python train.py --num_hidden_layers=12 --hidden_size=96 --num_attention_heads=3 --num_key_value_heads=3 --head_dim=32 --intermediate_size=256 --vocab_size=3372 --hidden_act="swiglu" --norm="rmsnorm" --norm_place="pre" --norm_eps=1e-06 --positions="rope" --rope_theta=10000.0 --rope_fraction=1.0 --qk_norm=false --attn_scale=0.177 --bias="none" --tie_word_embeddings=false --parallel_block=false --init="normal" --init_std_qkv=0.0674 --init_std_o=0.0 --init_std_up=0.0674 --init_std_down=0.0 --optimizer="soap_variant" --learning_rate=0.00813 --lr_mult_qkv=0.7 --beta1=0.95 --beta2=0.95 --lr_head=0.00587 --warmup_steps=200 --schedule="wsd" --decay_fraction=0.774 --decay_shape="pow" --final_lr_fraction=0.05 --batch_tokens=32768 --max_seq_len=128 --doc_mask=false --train_tokens=82870000 --max_steps=2529 --dataset="wikipedia_en"
Each number is 128 + 32 x the weight over its row's rms, rounded and kept within 0 to 255. Layers, rows and columns count from 0. Numbers have three digits each. The size before them is the row's rms in percent of the matrix's.

# layer 8 MLP down (transposed), 256x96, rms 0.182, rows 202-250, columns 0-95
100:115142159175135113106111103151109117172100175171101172152146092159106111059182113093086123123105140120111127164162074144109126163156133125111111182083121156106166136178204126158096074127149143095116189146175141109144212123109122118117148103187109094118090084179095117145088169149072129140
107:136166072135042129147145090107155110136147140129112053081155097116152144136094181160127102158139155091068110204147057110138073128118158138122066160123134120126181122152144145034099183101128111146125136200121142106125159134135085141122148112127130181147079133158116086136143120136127108151
110:109178178143133156157143088148152131138171096117121101073083111130158153071106120200153134165132106161145119175123189112165118204122095102123115108149093086169177125126095116092106164219130116085125185153163147123147091090174139103099125092174166111159121136154104173160114166147148152157
091:113100126099145110081107101126170079146144125090060074110162095092104149164168172159188127061160124122115091147171128150173186124143100131090081122116110155162239096165136114142096131130174111107093124121122172113135175156133165155134156095118156149130153136139135132212094140093123159124
101:117142061119168185121129155116139193128147130132170110187107165168118078142145119154092111155157154090142122162126163141236091166112147109177119133145159133094110119128124115184107139123141139061108123174143055149105157137085088146167096137160180152047111116131151130143120155091147136167
102:182153136142098104121119103099135112126134063123124188105116146137141110165119085088132120166082168141140134163108105085153088169112131150150116125152077088165113121121140094084166127117125128169170142079140142110174130155168100118102145046091084142155230123093210109104068141099170138095
096:116084129168183092169170151133114190131136130086122154128152106092172125093110144138099160163107105142176147095109090153111150130123169137133167154110136110189118169123099094074119151125148103119144168194164126172121130160100114203179116160045070145096072120111118174169182129107134095095
097:154130154133108076098139144124167196156132154137100132103124149171126166091153135149160144096155140127118108128185197086142164093133159158106194115158167151135074185121094203053153098170159117121110132162123158146117174130129149098122116140204139063129131098084162115162152162166083118152
103:143116134110190182104104096122118108108108149135145087145082119125142066106136108073130084127175140145163097167126120105141074125100146138117148133025106143155090113160170129205091126130142190106133106138138131131149141101134092114126131075040124135083137037145129141112108123060165130145
104:118126183169129132169136062148083145096136179142110163114156091117161086124201115082237123107108146130089106115140195128080117113107131091095092141123117115107087117153081191137137140104155119161138130148106138109082055094112141152116159122189137112062091097157113110134152119164140147113
103:151148162100097106171155115111077123151140135160112111155135156138163101081158075071152104124198134137108151060107113073109147097108140163119118138121176136084085141206071127088140071068132149154146144150174114171099150124192169135107086166157105081085111089096114151118110126073121140117
101:130130139147117175141100178113150107106200130073121142136128123152215123096187111143133152150103113178144084128143166112174148106206110130117156093104089132180065178086103076142102184134073130107133078126135179127114113124131071092149165112105122116145159119094097174097145127170087164128
101:134127108152114132112123107081075080077122117156092150072078115094100163138140154147136209133050117148145118164162111198124131129130136127144128138152173155120124180140134129182173117171111145135096179068151126103119107149152171104127096139147204141151119146146184097157126149129163207189
104:151143131087064071131144113127127158155097161171124105137106166113116032178089097098150145149083106171107061108197158138108103111135185118165144127137115135148085089108112070122132147142092150132113107181129106107130110102139135101091083134146143119089182148167153178141166211155112123087
095:099171118089052120147101164120136144157111100095119137126095119131159093102099108201097088076113133116137106081122136116068136175134119134164106151182137099121071137163166112067124112103109060160148121150191094072150127155148095063184141136071100087166177121155165117156119114148132097123
099:133100149102170127115192138106119083126193212141169115166113089117112162156134144122149081139163130107105153141114203125154157151098145106172136150154178098091152148129076169104147115104193090086085142123120110047149163085133192127136097132139130088103092107165114130131178148143134190135
099:150150179122125183193191165131171121175103115149073156118147137165106092128161070096128134095145131153132142107131183111187133079173137133102117092067112150141110115146117158095147116108084114118102197101194153169139138093146152125139088110146133155065132124087172096159210123145136110089
098:120101045135127107133062127113144090189157126140104082142146143145094170136094152118132153117100121096129134112134062145113131151119136098113161135196067172129125138153144094179165177072139073123162077178165093152173077130140177136146078127140109137065187104147117114148170159165091129111
101:127178126103108168087116119214118145133150123137165166097124156152172130123132155139119130186080153117125159159195116138113104088133107134131072171131166107078203126136131149120093161057094172192115120169097136117098125139137079170203161153096115124142159137082120109161108104071164113166
094:149152172079108078130128133142149137091115148089113126161177060109070129091131124103120069179129142132136109130134197184115150140165122134088128140156116117141142120172090160130138168183118093097156147134112152115168096176151163117171175099141156160057075082148157187106094205138122175132
095:179142131149084137079145140146138109124166164188120100109129120141095138170180088143116136145164150160095169154111140171141183142089108119096123099101097134094193055116132109110119127138129126109109126154189156122187179094177191147122141139133107112154109122084101131052156228115141164167
089:160148150132109134162101111121130155151166130219136137093199110183122179169073116123172119154113162117183149101111070086156081105164114104119161153181162136155084140158137081149096129143149093110167173113118116137120150162137140141167147101181148116099139107135112101105094224151082081135
101:145119106137154204160154134145115134071185127177139113111115143132137171178106135134179099163131104144130099125126120119171141128144183178179072134119168168096153113190155129080138109086153122102146157150128095125146151105060188155109101139031074118125123157186119110119073092123091113107
095:112142149155106094117098168146122132142116054179147119090221136125091146099184078099088121117160122152092140184132178112123137138146148124101116115137129065142103103109150158080185091135143047181116165116121155125163080144098170153152161143187150074152149117125170114099085149164116089112
103:125195104080183127099127098128098177096176132170082164122154132119093160163073163109151075118125122147109124136145143146193153082144128127178105144168144107167163213154148106143147096113205174127082131173168165151096157151107121121106144159150128158123148161162153189109117116191125109146
099:163097076146160106094127156101089144166147120138128119168142132087100088118127085128165122155135182128182146113185169105143103137152175154122082113146070094141189132122173086084083141162111148162123082143113147092054117170071078186091116142087127073099122138135158113083094101100176150124
099:155145150143170126176148081148162114142127172131136177114062103112118132153085060137156171052141131108067130123081141145182123092105108112142179162105119113170118115136169124106089079125128119112167149126164151104150111135074204096046222152130123138162109109118120156150107129111097128105
103:106120114129159092186139160098158163068067132150120156134082119076114158091163124108147139115140152092170153119090052153132147074158108167135120156099120134125105174180148116186095167124202206113131177074143111176157097165131144111089078174128151129122152136095144162153166116098111133106
107:131113155114088150116081113149099153113110168074108110116114090164196113148152190149140103087124133099129169094101121136160133114128145090146131131158201148087114150095128175150117143135137056122125123079068112077084158140085133126213166148166108120071091122145191073131138147137192092110
097:091113110106087137199146138118096078178102124076162133049165129119169078162147110105123113134198115131189134106080167109115136164123109123116136140097160165097111145163167116127192161136143130108149175071089183124104143128171125106131130142110103089121145096127097095114111155078161029123
098:139105159107190154136139106146144178093101154181164154110122168070129138117136090133100121167095120062140096149088141235125130178152106151129170106088155163115182167190180130158118128106178076115133173138124122116130183102122110099118199153169123131129170128130143127132100164118072113147
104:098164094090117164177112110118108107122164139147125127096110138122110123074123086148148131108045144047130102103130151128189168132164197130097098116107107139113145195138122172132071177109120071122136047160085125120110151071090103074130058161096138146139085140139124104093106130145109159135
099:189109102100152085094164126112155148099087168084189119129158092132123158098136166141102124197087101125129152104174167088129134093116115130117113127174151141127117154120133137130096120165173112099163114093143107112154145205139086084107071157032103109149083083089172128055120133103089121101
093:115164143120111143146171103090120133143108118099099110117191164114163097094168136130137120127150114143131124167126098106184122123082105142154112127147095172145131145135057124162101130162059132142109088206067182137175176100122190186107163172196060158117114144141183154183131129121114166106
100:097103103151094171062083126182136110050141192126124083162151091108113123164133174120113170107108130138108174133091122100145122136168128109161113144100103178071115113140154137096145098170121121120059127089187169121134108127163169137113089160117143060156146119191068163171087079131110106116
091:127152133186137138148144087109109136173109114132153124060174124123185121113144140113102069105120175088097150138132130118135186146105104057127171102108152144161137143178177118157111092133131110068186139109106145094143116154169157100193160138217069157147190117156162108082106149130098171114
103:088157104133156154160114132182093140128057126172152096151050098124123102154085069088149160089122108118097157147103140192137155137060121072135153151157118144153100168141147067174113080105126096118110140172165189140124115107155108159094179155078088069126124104142110175163123155155140111140
105:071130097120094173071145074113136116142123135105058119086133114116100144090120118120086121138140123194112075124150134181125131129103164191119110147130203062119137103127191074128131102111116104079123097160064155103156139141111133173156128180123141122148148176188164151156176150158116193125
095:101122085100141104178115114117147130149066054153094104148140165174202110068117150130146189103155113160153119168172105099126180074173129082088172140079149153058065098065136052142123150134146119106105122132133159115134110148120105156144105164096117151110153116113137103086166121124129092123
100:147196112151082071154188180148122120172148137124161136153111143080089102164178132085183117138121121095146164137154141120172127078119109115129127173116102156143119155168136190114109127173143187127068094125178116116142086082164106082182127111112081151118142126059136143098074121161186148101
101:125077082094141164174173112122181119115152160127119121151130157185137182121132127095053185125171175122157156150091146094126116130121177100142112132176131111096151142091091117186121127127145083117076172126150062085120151105127123126121157125067134075103179056116071092109121069113145151133
096:128138147087110099137151111104151123089168105081117131086135112119150109159165116209139102202143097173124128174145072077105132155107043168124143116155101173163120137146119100160144135079095158156096139124079148136135104102139180101095163110094121162141068161146103157101152162209139065135
099:154187136182098102119088120098162084125166196126203084102115142109128076145155128190107104119091173105112142111101184075169090143109183102129141108137094108141141104174124099118128150144034154173129192145107134180153130164120155147134153128131129111135112125122145139100076171119132200141
095:128087170149101196103152108128101128149101148125155112113153133074164098141163123146145227109088133171124083105144173078090141128107099172112151105104129188126141225137112107166109158141172097132112083108071138146114154157098169193132116130154126117136144132109179151099179129119190090122
099:141146077133061170088160111128087113118142145141113120185170116140113186155145152098049106127094104158094076154137087179130133121161131103119123141097113179133093132141124103156122138202117098118112034127124141178127116148150172129118115150132102164201141183124163069163132101117167187114
100:131097157148088089153215101076148172142130133125146165134099182108082181075124140078147147138164077177089185106148125120133079103148076063181137123130144154192164168075136149141110127132181121118126105199111110144179108165133141138123132113072162163168115139097127147122114134096134113124
098:127105157117132162135127123104103113117110154164074139126106160109120097170175095085150157123129100160112126061154141176130107106130081122139162107104155181161145117129082171117149158104094183141096104081076071181217120086105169142101141128127105151109065132142152126080098166127114061203
105:140116151122192142118067099107136098105184198115102148102127134143141134053163157125124103155072170077106145055137142164116182132155123075032058123122104151150136132090123126163152138141132121083157105196070129097142109168111145122188136082151115105125119145088135132155142115143117147131
103:182134113200117102151132163167145119095147133134174122129170143121103129112121183103153125098119144075104138089067184098135120146104164125174208129143139133129102128151157189066135148129082062144157094115157094152152124111103110184158064096149045110130163091072142121113091111141103113124
# layer 8 MLP gate, 256x96, rms 0.206, rows 203-250, columns 0-95
104:123090109105059175166135105111107123189090112083156111115105136115131128111158137138191199100145157163081080182112066165156116073132122123157176138135072140108090141138098138135127129175163143143127068192112135118119197131193154139154156161065145159136114067134110144140148120159151117120
109:125158139163145149091142123177124175112087120159137083074121111142191089076110152151123104137075096064147116133114183136198094112084129131159156097154077106106106150173163076184138093115159114093132092185154121148130114182097118129086119160085170121088114174142095170093121143103150144184
100:086096156085089088160112149094136112145131141119153159078074083179149110155100134148136130143139163049125065145099079139131113056139148120121154101116108162128204115109182162086097132136116130173163121096162137129114133093171122137109202114057080120117163081091108158156142095138085147154
105:171119136150106139122150102102168139139128080101180102111165043150110112137069064159142096090067117131075109137100138135181102138132158115112111150108079168060144147133096157082106073066126088080105076156079140160109125095133127134123095190132141126170122160108123110095139086125100139069
111:129096130184146059159105111095147089177110144076077134095102103103120087129129125115146144148135038097170060127137097139133130120151096143134118091117146143124135214117089112141161135095121174132151160089153124138177166096139063145048104157126151155172161116086141099112125100175177162121
093:109080143126172148078157117067114096137188163143073129136154105134110128112089098106110199171142109172149138118097113074135094117088145166141119116140094194112186128084128216124128108163169097147140109126157146108171113139196112092124101112160158133085098079148146177101110171147089167153
100:092111183105140128095151123147067071126077103175171131084109102072143113123157153120127128096138168082097106162145076128154128113152136201143089089112126163108120150158142098109064113145104160133124141170145097074160107143157152118171093199145088208169096113074124103142175113101137110161
104:137133175095148176125093138114114143083124136126121141116122069139124107081165155113143112119168149151183091135081107067223090101201156164106143105090116110125116213146147129121098105121124098115147122099109126143123086086114099066114160100022126194115161152120151134096126133110133107108
100:153147137193155144090158099119150187134094070178113174114062157142111143119129099142090176128135124187124099065076097172097079167088114163130100110182164104093132117129148188143128134124174145117128188122063162161076084134153172103082124126107125143098128106149145155110174121133138110171
107:107118067100124155090107175179129112092097133134140147179161109131141140097130100141156139169112181135141081112094103124152103131156094159111074114112174081107120117132063137174087106106170103116122083166122125148107172092120145083147086107150190123184152131202126198156061077081144117104
109:134129136139119134070196107110137156141165149085135114147172120091201096121096090096148071187156120107142048174105176186090111154112126145138096085174135106197102122134127136125094144177110113113099119095197162142117109116195109111117144131116095118128124073159100147090139136203115151138
094:152186178108098170106162159139149095106095135065139135091106100144116154133163117109113091143059178191057111133083086140139084091126131172140129131146173129140131130071078168140181121127108174133146151168093093115178124098091163094156128150122108141139146117101150107152193149076120053123
096:166119102126147070104141103111175174163129122144168111159121116124155091143213094149136135078128141115123058060094116100127101129191129158151143130177099139149080129108134125135119164082130162095151139191082121122196107079104140154149194141154202166157162145140115156171115119151093129175
100:175107158183107145089131064121137166204181084117145166098173132112139130164132095135135104121088080121148177101149097121168153147176079145091153088119168113097124151090132117136137129150132141140139129163124125132087093165139110182107135154056179174145078129123090141123143157114167027165
095:117115109104175099169186114186134108100151119104120110142140108080143088128125120094167169126193099121122113199110157134198171111178183109170082130108125149152122082125112146177097091096175138114134147118175136100157109059113150085175090125098091126106130137094136184161106148133042144139
087:153153139119153176083098133187105091079034165136173133149134114102095080069099138080148164144130157128123088086137115193117103090193100130145121123127148146129106164071079143106193079151097134128135128122125136114135116160112134088124143074083112166163084132089169152114191143123122143081
098:142106130161105136145178141094050101093122138108123117114099118126153092092082119085157153120198141083194076108059134128158158120118161140092110142147123111158121082147131134079158140116120084100132148147072102131116115172113073136149134172092145182105082093071128191083125143096180080170
091:118157153149178139109170084095133170139056151124107040117125115121128093058124083109126121133114123130144077155109084098114198140150129089118141093195097155095104115130118117131027101089138090208156108127113135123095151128155139134129181122124109145178149128129135189176119090102114132148
098:125107119138145113089156171121117188153117158170146104071136116120144102134107078075163099078112118060125192144051118154113130061092104117175138166173128156152145116095129118143146135098128070187119108102166099138212109127152170174122097138131146073156146100177125112119175132157163157156
093:142082183143146118100145084067080197147128089110166100154166149097147121081113146117126160103121116110133144189128088087104161167112130172103182125153122110122148201113058102152132206158081148141171078138128107165119136131173119071104147170111124169107120081158128108163115095143078148147
093:148060144086106163130125163092090110103117165042141109119101106164132048141151111097149106140145159127078071113132159115159167168124138185119115060099102116061113060118123142096147155147135107121150073112164086160159099137133135147138128108095108147143116110173163224149156126110104103138
106:143164114162153111119093187172178157104159138158100089131175113105189106086152148089122172117062119113136158147122157141117181139152082113125132134067151128140125099087084109109207118094168138114054106162166128208112090158139106119104158155159099120161134137077153112125050142121122142144
090:087170170112132173115208076143166148129124117114089149133168143152133064178128146127157176160143120116102107169119191134098134143122110161149082126162132159115165086149133102146176110160141115106112191165144159100187075130106171100132160100122076068091164094117169115128112125204082099129
097:143134142089186102115142171130156121138116122143148064105154130068164140119121122149133155104145151126108130118093132131179126191139106098148105167106120088122153135065136064133095186159151112080215122192072119095147154113181150145135124183151130115019150107155083101138156127135101101121
100:139074176108170133112157200056154146146120089117085149134150133095172156059137146125117132067159144144109155119147107150142167116160100126142130140124128151077181164136142085083206152119137153097139157123139125162122126138148172051082116138105180181101074079091122187158128116104135152105
096:048107127065154153130112102144117169106096105158138209119203154137134084110055114141140130168089121142099170124099094146137120126159080122108158152138075102130127146148120141057114146084106100106140160089166157151120138126135126123129192189138128170144099181077096205121117121169142139144
118:098096085161147117104119143145143160097133097096146119149067146084089068110149104107127115170085097116121160105170178194097094149169164136147178130109112108147128116116114128149104130174117214109134166083139090169164092154164154115118141158112131121115102181068163204181136155093143080082
114:128084158133177098097152094128083124158119100121110143138136116153143137153068092134153171158147153173126118133125105104166158151155142073141158094070130107050134072167124126065152144122117125090095170127078142132166146174174078162135170111106125128162078091112146185111142150183077172201
095:227122073156146161164105078080176113144068128173138149153120193135252107144120103119153147144101118108160115093144160177111126179149120116138132097167149151100171147127134114139175072102097100153147132115153145134123068128143066114112154159138140137164160088106105123144122146101108115131
095:093125133128121124118106195116186099063144107078082118141175143147107120094141066106142136139143123122057111108135151093074104120105121137150107105172104112149119118058147191103140170111077176125082153120125098139158139057131117155135083142143102067121157184140113165145093074164172176165
098:088156157131125123143143159145174108063161093200101101147106165151141170107129134109080142153105104154125149146115127131148104114137162078144112151091173119103124109137163191129183067114183172147171074199172160114093141148208136159146112107087068141162095164166131118167116167141106099117
099:101170135077118085118189207186102092118134192107127128138154100166123064119160107105116128202119154113068117128161093095182120072109089073100063125102144133112126117140159174121125095143172158136111122169105090092126164157148119194134108139128082131140117153100122115072139145105105112090
091:140110191156167109099136136137120139116131154204075111173115202101100175143092187110085156121101104121112144105119140145157123103060114111123181145175103088193118133153082099108149065182127128197082133200146122080181105150154140108133109120124131136095136097118118133119147143123167079102
106:124157105196147165054154127102238099130108130157119138149120101140147164091136061138182132147097133078104116114100155163171131094158082095158117094115147118128113079102125151110115080087157155153132115097096089087160068129151151128140064146147153094083155138161182157115143082109159119113
089:160143124136143177118070159148117128082139106158139116140163142142129205083079103122122141091174135106130079114091095129138129101059132125079074052116141122111125141146116155137167135124159120194119177122120136151175069124204123192150112150114139123166077173115139137122140129158099217091
106:083185143117162127158110168046200159106122125145134147069171120173120107118191160176130080134126195134104068150165148077122142126120134151134169060153117176129203058128177127128101133148115112146116168172150141141142126129137139115136105115107084163151122152166094169126130106163101152152
109:089144123140135186139185134173143125064169190141072119103128186175182090140120082121130166190132140093137120135169165086132150124105104060158151162145145107104120146129148133093081090103128146133151138111102137123114152123078114073140122152093089148065083129051152191137095134120109083143
097:168108207172127106157165192106105169126107106165084093145237125119125116174124134078227189130115078117109138182123162153120137117161124134164143112117110123133151182131101085166130150099052159109137106115131146141109122114095141111122104118083112117121123164085088102114132146093113143103
106:144175140052109076111098128124118154104064147107135094135086136194149164128167098116115109124091086121113057160133123177116155121094071202099137144150130079075168164131084116111159079100136089108158096164138171136075145138114183129142082139140130159165114112169153168155119132101121122069
101:089037124129123122053175101122113111105112127118140106137133084135138134118094110145174175088106133128184101135140159179078135132107136144159120119102117163158061126130180178123134111075103134113182141104123166182148137151168145110147099149109143223183113133167114182111125114077095190123
097:094115125081115131198097131129121107113104095190090126103166104126170129141121145126130085152156098128089130170070137175122193125090110173124104158137088136076091076137164159083109099145183131144112125168156097103120125115128151092144199173133086111187110137161135165138133106035080174129
098:117186158161145107086092116133102108131104159111162072138179173149102065110160087132178144130119100147116140087104099128129139095098120141071094112100115147186138154144154147107043136131133102107150107134138114138117116166136198062096074135109125184073129166138178065043147125127148134124
091:156123139101209102165205122084101051074112145085086110157136098100155128080077093115104168153140127131125124195123084151104143093115195166132148113154139129113150185117083082145199125149159096161111124146162186148150100152125155085168124110145128128148091131108157114109161116150176131134
097:113194123129117116106144134135121103179109191179120131065082090127171111120117094191139172129111157131094113094144133122134116144108206080129217166128133136125119101121184143137052146192118140111123156110168166170161120185128185149107126127069158107168123148118142122166116147113177158111
100:129096160138220166133140132094148102173101117146136118165096050166167127179140112125136145202105110081135086111113124144162115092116138165078132135159080144162110115094086189097133113055117116141084123135126189139147131143174142110111106157145148138126126130118190084165163126120184084066
095:132078161116099159142189155091181127176149066094157049144167130042105080173118123121173155168142129143141139106131137152125119137119136145108140109092155126116173117050091139180138131125157161096156129204171133063152123097091135107114079154131094154130109122122135130156148162129163191105
108:152114097170108154173165113185178158127111130129159168162100121081135144165094126119135163076114119115074145172107147145171074125154058127174168086139147135138162120121136139130187157161115148158143106117137071167160114191109077142138113203111143141122114106126183121172106123118231144104
093:043153086074102206134141167098115166084105152156088140177075140151145055083076124163116126118128097109137120101158093138095118095121065126162140145138183191063118113163171056118148130118158099133152166139108117112133121157184140111085106134157126097107113115129105092110116162156120126120
# layer 8 MLP up, 256x96, rms 0.188, rows 203-250, columns 0-95
106:104116092077115150132163074050076157147061104135086106145135093112105162110159101083140146135080135087096080136088176151105125090116129122075162144158112112062129112157113144123141103140097122163182134135127143151161153184109086162136136182110103094109104094140121079204112160192127124170
106:102135113185148144167099148103160147153124122137056136106128124092166199158123091155107149146149082092177094140128150049185068146147162111137183099120086121112145080127091106147157140137180113115130123134178128115169201126153038113155128147130176126091103187154127129122153172154135140145
096:138080118146133095114114121146105087132121119183089139142108110122109127209212076071148182125090104133167100144151168077106167122088103114157156134106131137119174173161205086157169192153154128128168129133147150155120156144146160204133094128111175158142156081095116088179129148119125119120
101:100173044080157105105163131196121087103076169129083147123132215092117129126107194154093109149149126132103105096101111145101135120139123137066140142141065210110139089115132136098189159144165098118138164134106145160058150078109164129155141135155107136147140135103109134122140152075096095137
105:057122111168086148128115166162104120197106117102144110098171148098101144147095113131142136105101092117134079128100067144063100072144095117074149147095138113074172154121166160179156104145141165113066068135125165169122139124125108047152112123096136095145101173132142116077138144069093106090
098:169134147130148149143136150113170136128143197114133146189133148107112124135101092127179176135145136097096118156119100123121131115134164145126091094135088110193182168193127089127102130020110141135116085161150162075069096180132123101131150183135158119109159118079097109089067130175078098159
109:096108177158108143111044129091086097152121107116114111155152085079148119079132171096137131187094132144084126171106057169107137149148160100110103086124160093108179126166210116136114085121108111151176115090155113148116077127198101154131112154145097141100189129168096137109073108121122092148
109:169135125093128158128144080142103076132056131069143120138118154075075155121117182064107143132168109063116117133096167152137095124160106177092156088082105156179139144061111120155156163103155138146122105115128110064130098096141154092123155099140106149109097085112080101055102156121107190158
102:120113190073107111160132112108086195159137153184090056147129140161119136087154127124163090157177133150111105165049111101106142166120153179133082151121137109117111131071147102072096118166124132131107078172173092159134156118067118098117114117163142121174148199161090109142153141108187123121
100:144119186132119097164134140120088147043190180137088148126089088151085105140105135126124105142161108118180169160136111130112129124181126106139173176115123144125088179095091120098177113205101176118140131104111103156143121140056167134102105172117160130147113104078075107183167179132137110182
105:110080143125175176138141084157141111149109096145180145110152116157047164213094163125116116111146076193185118118109124127108100120148160154195175141147108118114185163158194170134104127107169113141118058140134105141164096135146107085102145145109151158079117154115177130101184168123116143109
103:183148069088072136120111087077148111152105114098122153142114176177151085134094099181164098075101130147070153098110164177109119134157184160170119103158171105124187159097129080105080112127067132153142123169128142136121069178147102124119103152113125156123091077111097098060132176122133125124
099:112186110142120167144133153073131085130182153113167132113104076158163134163121177070052132167110106135168095163115111117184114157142146120038144178085136129090213118148140177100087099155133092112150153144139068170162144108147117155082100124108133120115154071117123121107103082137147113116
094:112085147107170133161148103135132123125079094150105182119085109159084127150156068155130135113149174102091114121061096048137102095169142099109108123152123119159150144122147110190147162195161158145154163135087133136093121181131173106147101124160114162095170027105129198116156113171140138118
104:100137136094076129148167147140147141155120111196093142136163140147141140135128062122124179151135179101096114092114095122131139118121192118130049094177099099038111070172125156088113124099096090140096147075170178194143123178111151181110121118136132078135115136122157182104139120079126139162
102:139121157175146101151180141192154148073116110096119145130154078121118133198127075041143174106088140093123134132145130099132159151172105078122102156157079177172089119071150083106143115119181138152182132077173147140141162123167123083124122133113084134141146089134104108099088145050137138114
101:105078158146144133135133162102082113187128089088170116157115087127144174182142146127088129169147117110145110114099143151083163183168089155121157147159144149095162085133115140165144177166149069107157083092138130156104172134091133149072122111185140107136141196173172121132210113168092079162
100:131165150046141087126062166141134116121146166096136150099131111074108094157175135096151166105126165173175149085136143132110175161129165106116129076074139139084147098138171118091107173139121163152114162187088140061124114161094091064126138156096170160099144123133163153108082092155112188117
095:136169099110125102168172051061141132167118154083169157217051142137159180114130157126151093160145120151155104126101117120159133128119176191160084110174154070099078153120142117123135133185115116154080159112119152088141148118154122146139116116161141079106135156112126077110072156139108104178
092:132145106173152188111057101116178127091163134088123182124138114148141174133164186076130110108103137165165111178160190183152109125122133159165144113114187084156108188108101119117106127194033167096127165101118145121142123151076152134146140174150155192141095126134142147140116137147120158116
086:199135140122076121164097114099102099101143072094112105175129151180142154126055074157147116085196176093084107125129108134134177163096148174099117085172133063114104134181101156078108128094115119109111106124167114169165160097131097076124098132140071160110103122120131117147112105177182152134
109:085132136118146128107104136094112226146151132044169104119154110117130103160126128116093065164160116133126169162114148114091175142100129103092114139151145160165149112102098128129175139077143122039122123082163174184139104109113120126149166142133096158112087083107168092119176159144164212147
101:129125145152181116105108130117024132186105117150163132180122104101121101198177150118077125107178114139182088096163127062127126130170145149096073123093117114156110164131110121102151200148097091083159150132156133153157169115104177130091152159105163163096121139110109117179089139113156189122
105:115159124152088119138079109100124140125105139118167102131118106162111143140163149139169200165144117133166148078097139088126119148084131176163125095066091131123137155136122151213105052127087092151132171170098195119139152144169123178153086160170116084174130053154113117108121122052122116157
108:170079116162115143149181147076136140144153140147164087169110214101165151104142097151148139117121155120133126076123166104152119125151160131139107103153100079121125183094141168149139149087065132160114158145155112169112087104175091152110109095173105089208115156120159114063113178143167183071
099:155216203086138138119116141120089130135126149100122112132167115164147106141069170090186101116168125100094122107154128149085173063126172174089126107157131134126083114145153137127108165133152116134149155175174126128092202176166139090115148179100085139164138153112125201132139080160140090167
102:159132129088144114129119144106083097212122150131093144146159133123176125097122152085147160085114143105116094100116161099098088061073145128131105146117106123096155125109100095119151079138071096161100069203095083127168075148148147155123057093156110165132152083195166128102110112078152155155
112:123141082138116131138075099135123149160115125143173108076159134123209060130085119088106130109139143118154102137097178145071079130137108084055118182162200131154104159113153156035132164119128111112144115089139104121058165152120112167114114099142139081125072172103168149144124129152088122145
095:092174122092162165176162129094070115131101181116052186143082127103143141076111124169076189164119174089108162099113127159117097171144122160128218153117122119104129089105163126151154180181158119096128150133129143133114190156162118121149122144186096135089151128137158170145120144107167143094
091:090164146161167109168080135094106144093136167184160138161122114191208149121151104114137089172165093123176102083087114115143085159158173115074074119140139093151162153101141156108138109152124189123146125140103102197063164108129095119104136121145096133084119063087113173136167105162105123147
105:114077120113168143109120096142185128123099171128138107105174152140179084104139160062165188068136101086162185090175201103096098149120053141135164157173096142160148121131155145147129087149128128053145099089128123116097118104152097090187121124155129132100136080097173105159114101134157115108
102:090071150218137165125113166163098095147147162107153086113147152112050144126125097137180127147082102150101113149104078169091141089160139131123124179137081120132101139131137218149084056143115123119096107142123194141143137145136093099080081116159164149145150177084169149149159105149117110110
088:140078165153135125138148079072142163114134133113193135126157108110123187112149168119142111094100124058122104132225119162082125149124142060106136173089179136137116158068149109103143137127153091147154164107178138162123108151134142138093116118197076136217097138169151092107129146108128123178
106:128120163125179157142151101130187147176115131107084139076106098082146105155146146093103176085158119112100132151131102135125115168165088036095140208134079118145211124147142155121115113137115115105066145123122129142041156071094090133114156092136151139119109178117145178138185115148097133130
091:174127135132120117069121119135171156110148152166128107095175202102165154099124056155154138119184094126052118169061129186121176092117136172102098102163115102108106033130152188173148103150131133105103141167142115133135120083094087178148134131113128134094100136107147139089093120153138129171
100:115127213124126158156108072148129110098184103139150107149174141142182141128097048130148126117091194102115083122130172121145139145188137108116118079150123147107128148133181068109102087083141140157137133137079146107107241124089141116155098137152130114170084174130150094128093150139097172129
112:141104144131099117093139148174112151121109096137153163155134116160121132158177136184190154096162215101101149185120093132124075151162104095111139077142136174107110136138152174116154115197111196106111161133085185133151049164121129143162118162102116110125107071120095142168135073113134143064
097:118128120130111149141172077160161116117146099149095128207157129139152119045115137145092084131119115115147126136153119126172112127120069192084184122137117115064130112213131156108167090170173112177071148119185200182125168142101169124148109102102137104084108140098138099172144135136107095131
100:180112141110155152094166131103067149143102076131159160186099170115121149111085106151126111113147161202087153156187159177113162095085149121116157111167160167163075075095114119135160120131104130150056152108144124158113123116109186123121162115068104183091117127168124137170105119068130074156
097:120086146149149186135045110171089160097120110203145145133108150145119111162093157164122146148134085080111139144152134071117168128202150121106143086174154158128132172100064141152151137166118185151110132120055126106145125072107089112170154136178070157170122138180099142102136171121116147148
093:128120120110111167090149125140190092124128151113178111077114115134121135101077042106141129181141151085133087177128155092173156116170071137170109162159148088149144166144099132112134207161163158141219142137157155121122095143118148075153113149156140141137078104159077140084161128146083144085
099:129162104133115145113087118175098171147175109164106138202129135036191179133138167140103123185167072161076090081126120110101114142162155114134138115063146109157159160106172160086093112061163109122135136116117055104181095176112151140118146138162131151155129115122101139099098134129123107085
097:090140125115120170132147157153097155118143177060175111120131102085133109195115121153121131042137084152163149114123140128127092126139104109066147143100185126181186045096121128113135144090126126097153064054128123129130143095139100095147159106097146068093162110109079165122151095109132153072
095:141103180113139190127109125136084148134119151111181150138118102084074179126131096112103128112163108123175097103171112077152130138180091127104101174109142153078165119100118123072134149102136162099127030136091163131076160139148118115126107125153229122035137180117124108087122113117133124145
099:144115154147076151132115134148153099129088120073157094114113111134137122104154144123052096126116125108153116116204062125123127112061141186153094130175214143184167176143111124112127124140114144058116076085142137156145102091166134083128089144145153129133133126140142150051093109200086153101
092:158151087170110123094084122158132144096056135178171196134091152166107111130101109152142158154137096097082096097122095113164123142131130137126140102101140116189105112090105130196149062168187122193061133068097120176139136143155141126093091108141122131114168163103175110134148088140072089158
105:117097118154145147104129149148101171086172102150162096132189108101144130099104144158072173145108093162157191134175100161138107146171140160116153117109139120132150109148162149118118137099074113089198189076167136105148166082151142196112146095154168058109134129148166078099154106162073112186
096:164037146115114129068097078125100152116131116175135143130169105052119157135153136181079090118129163126140195064164100127162127077141122115094135149108105108151042151097167116140080115127091171104157098151135152099109114085119140121132135136154075111169075112198146145107144120135124077136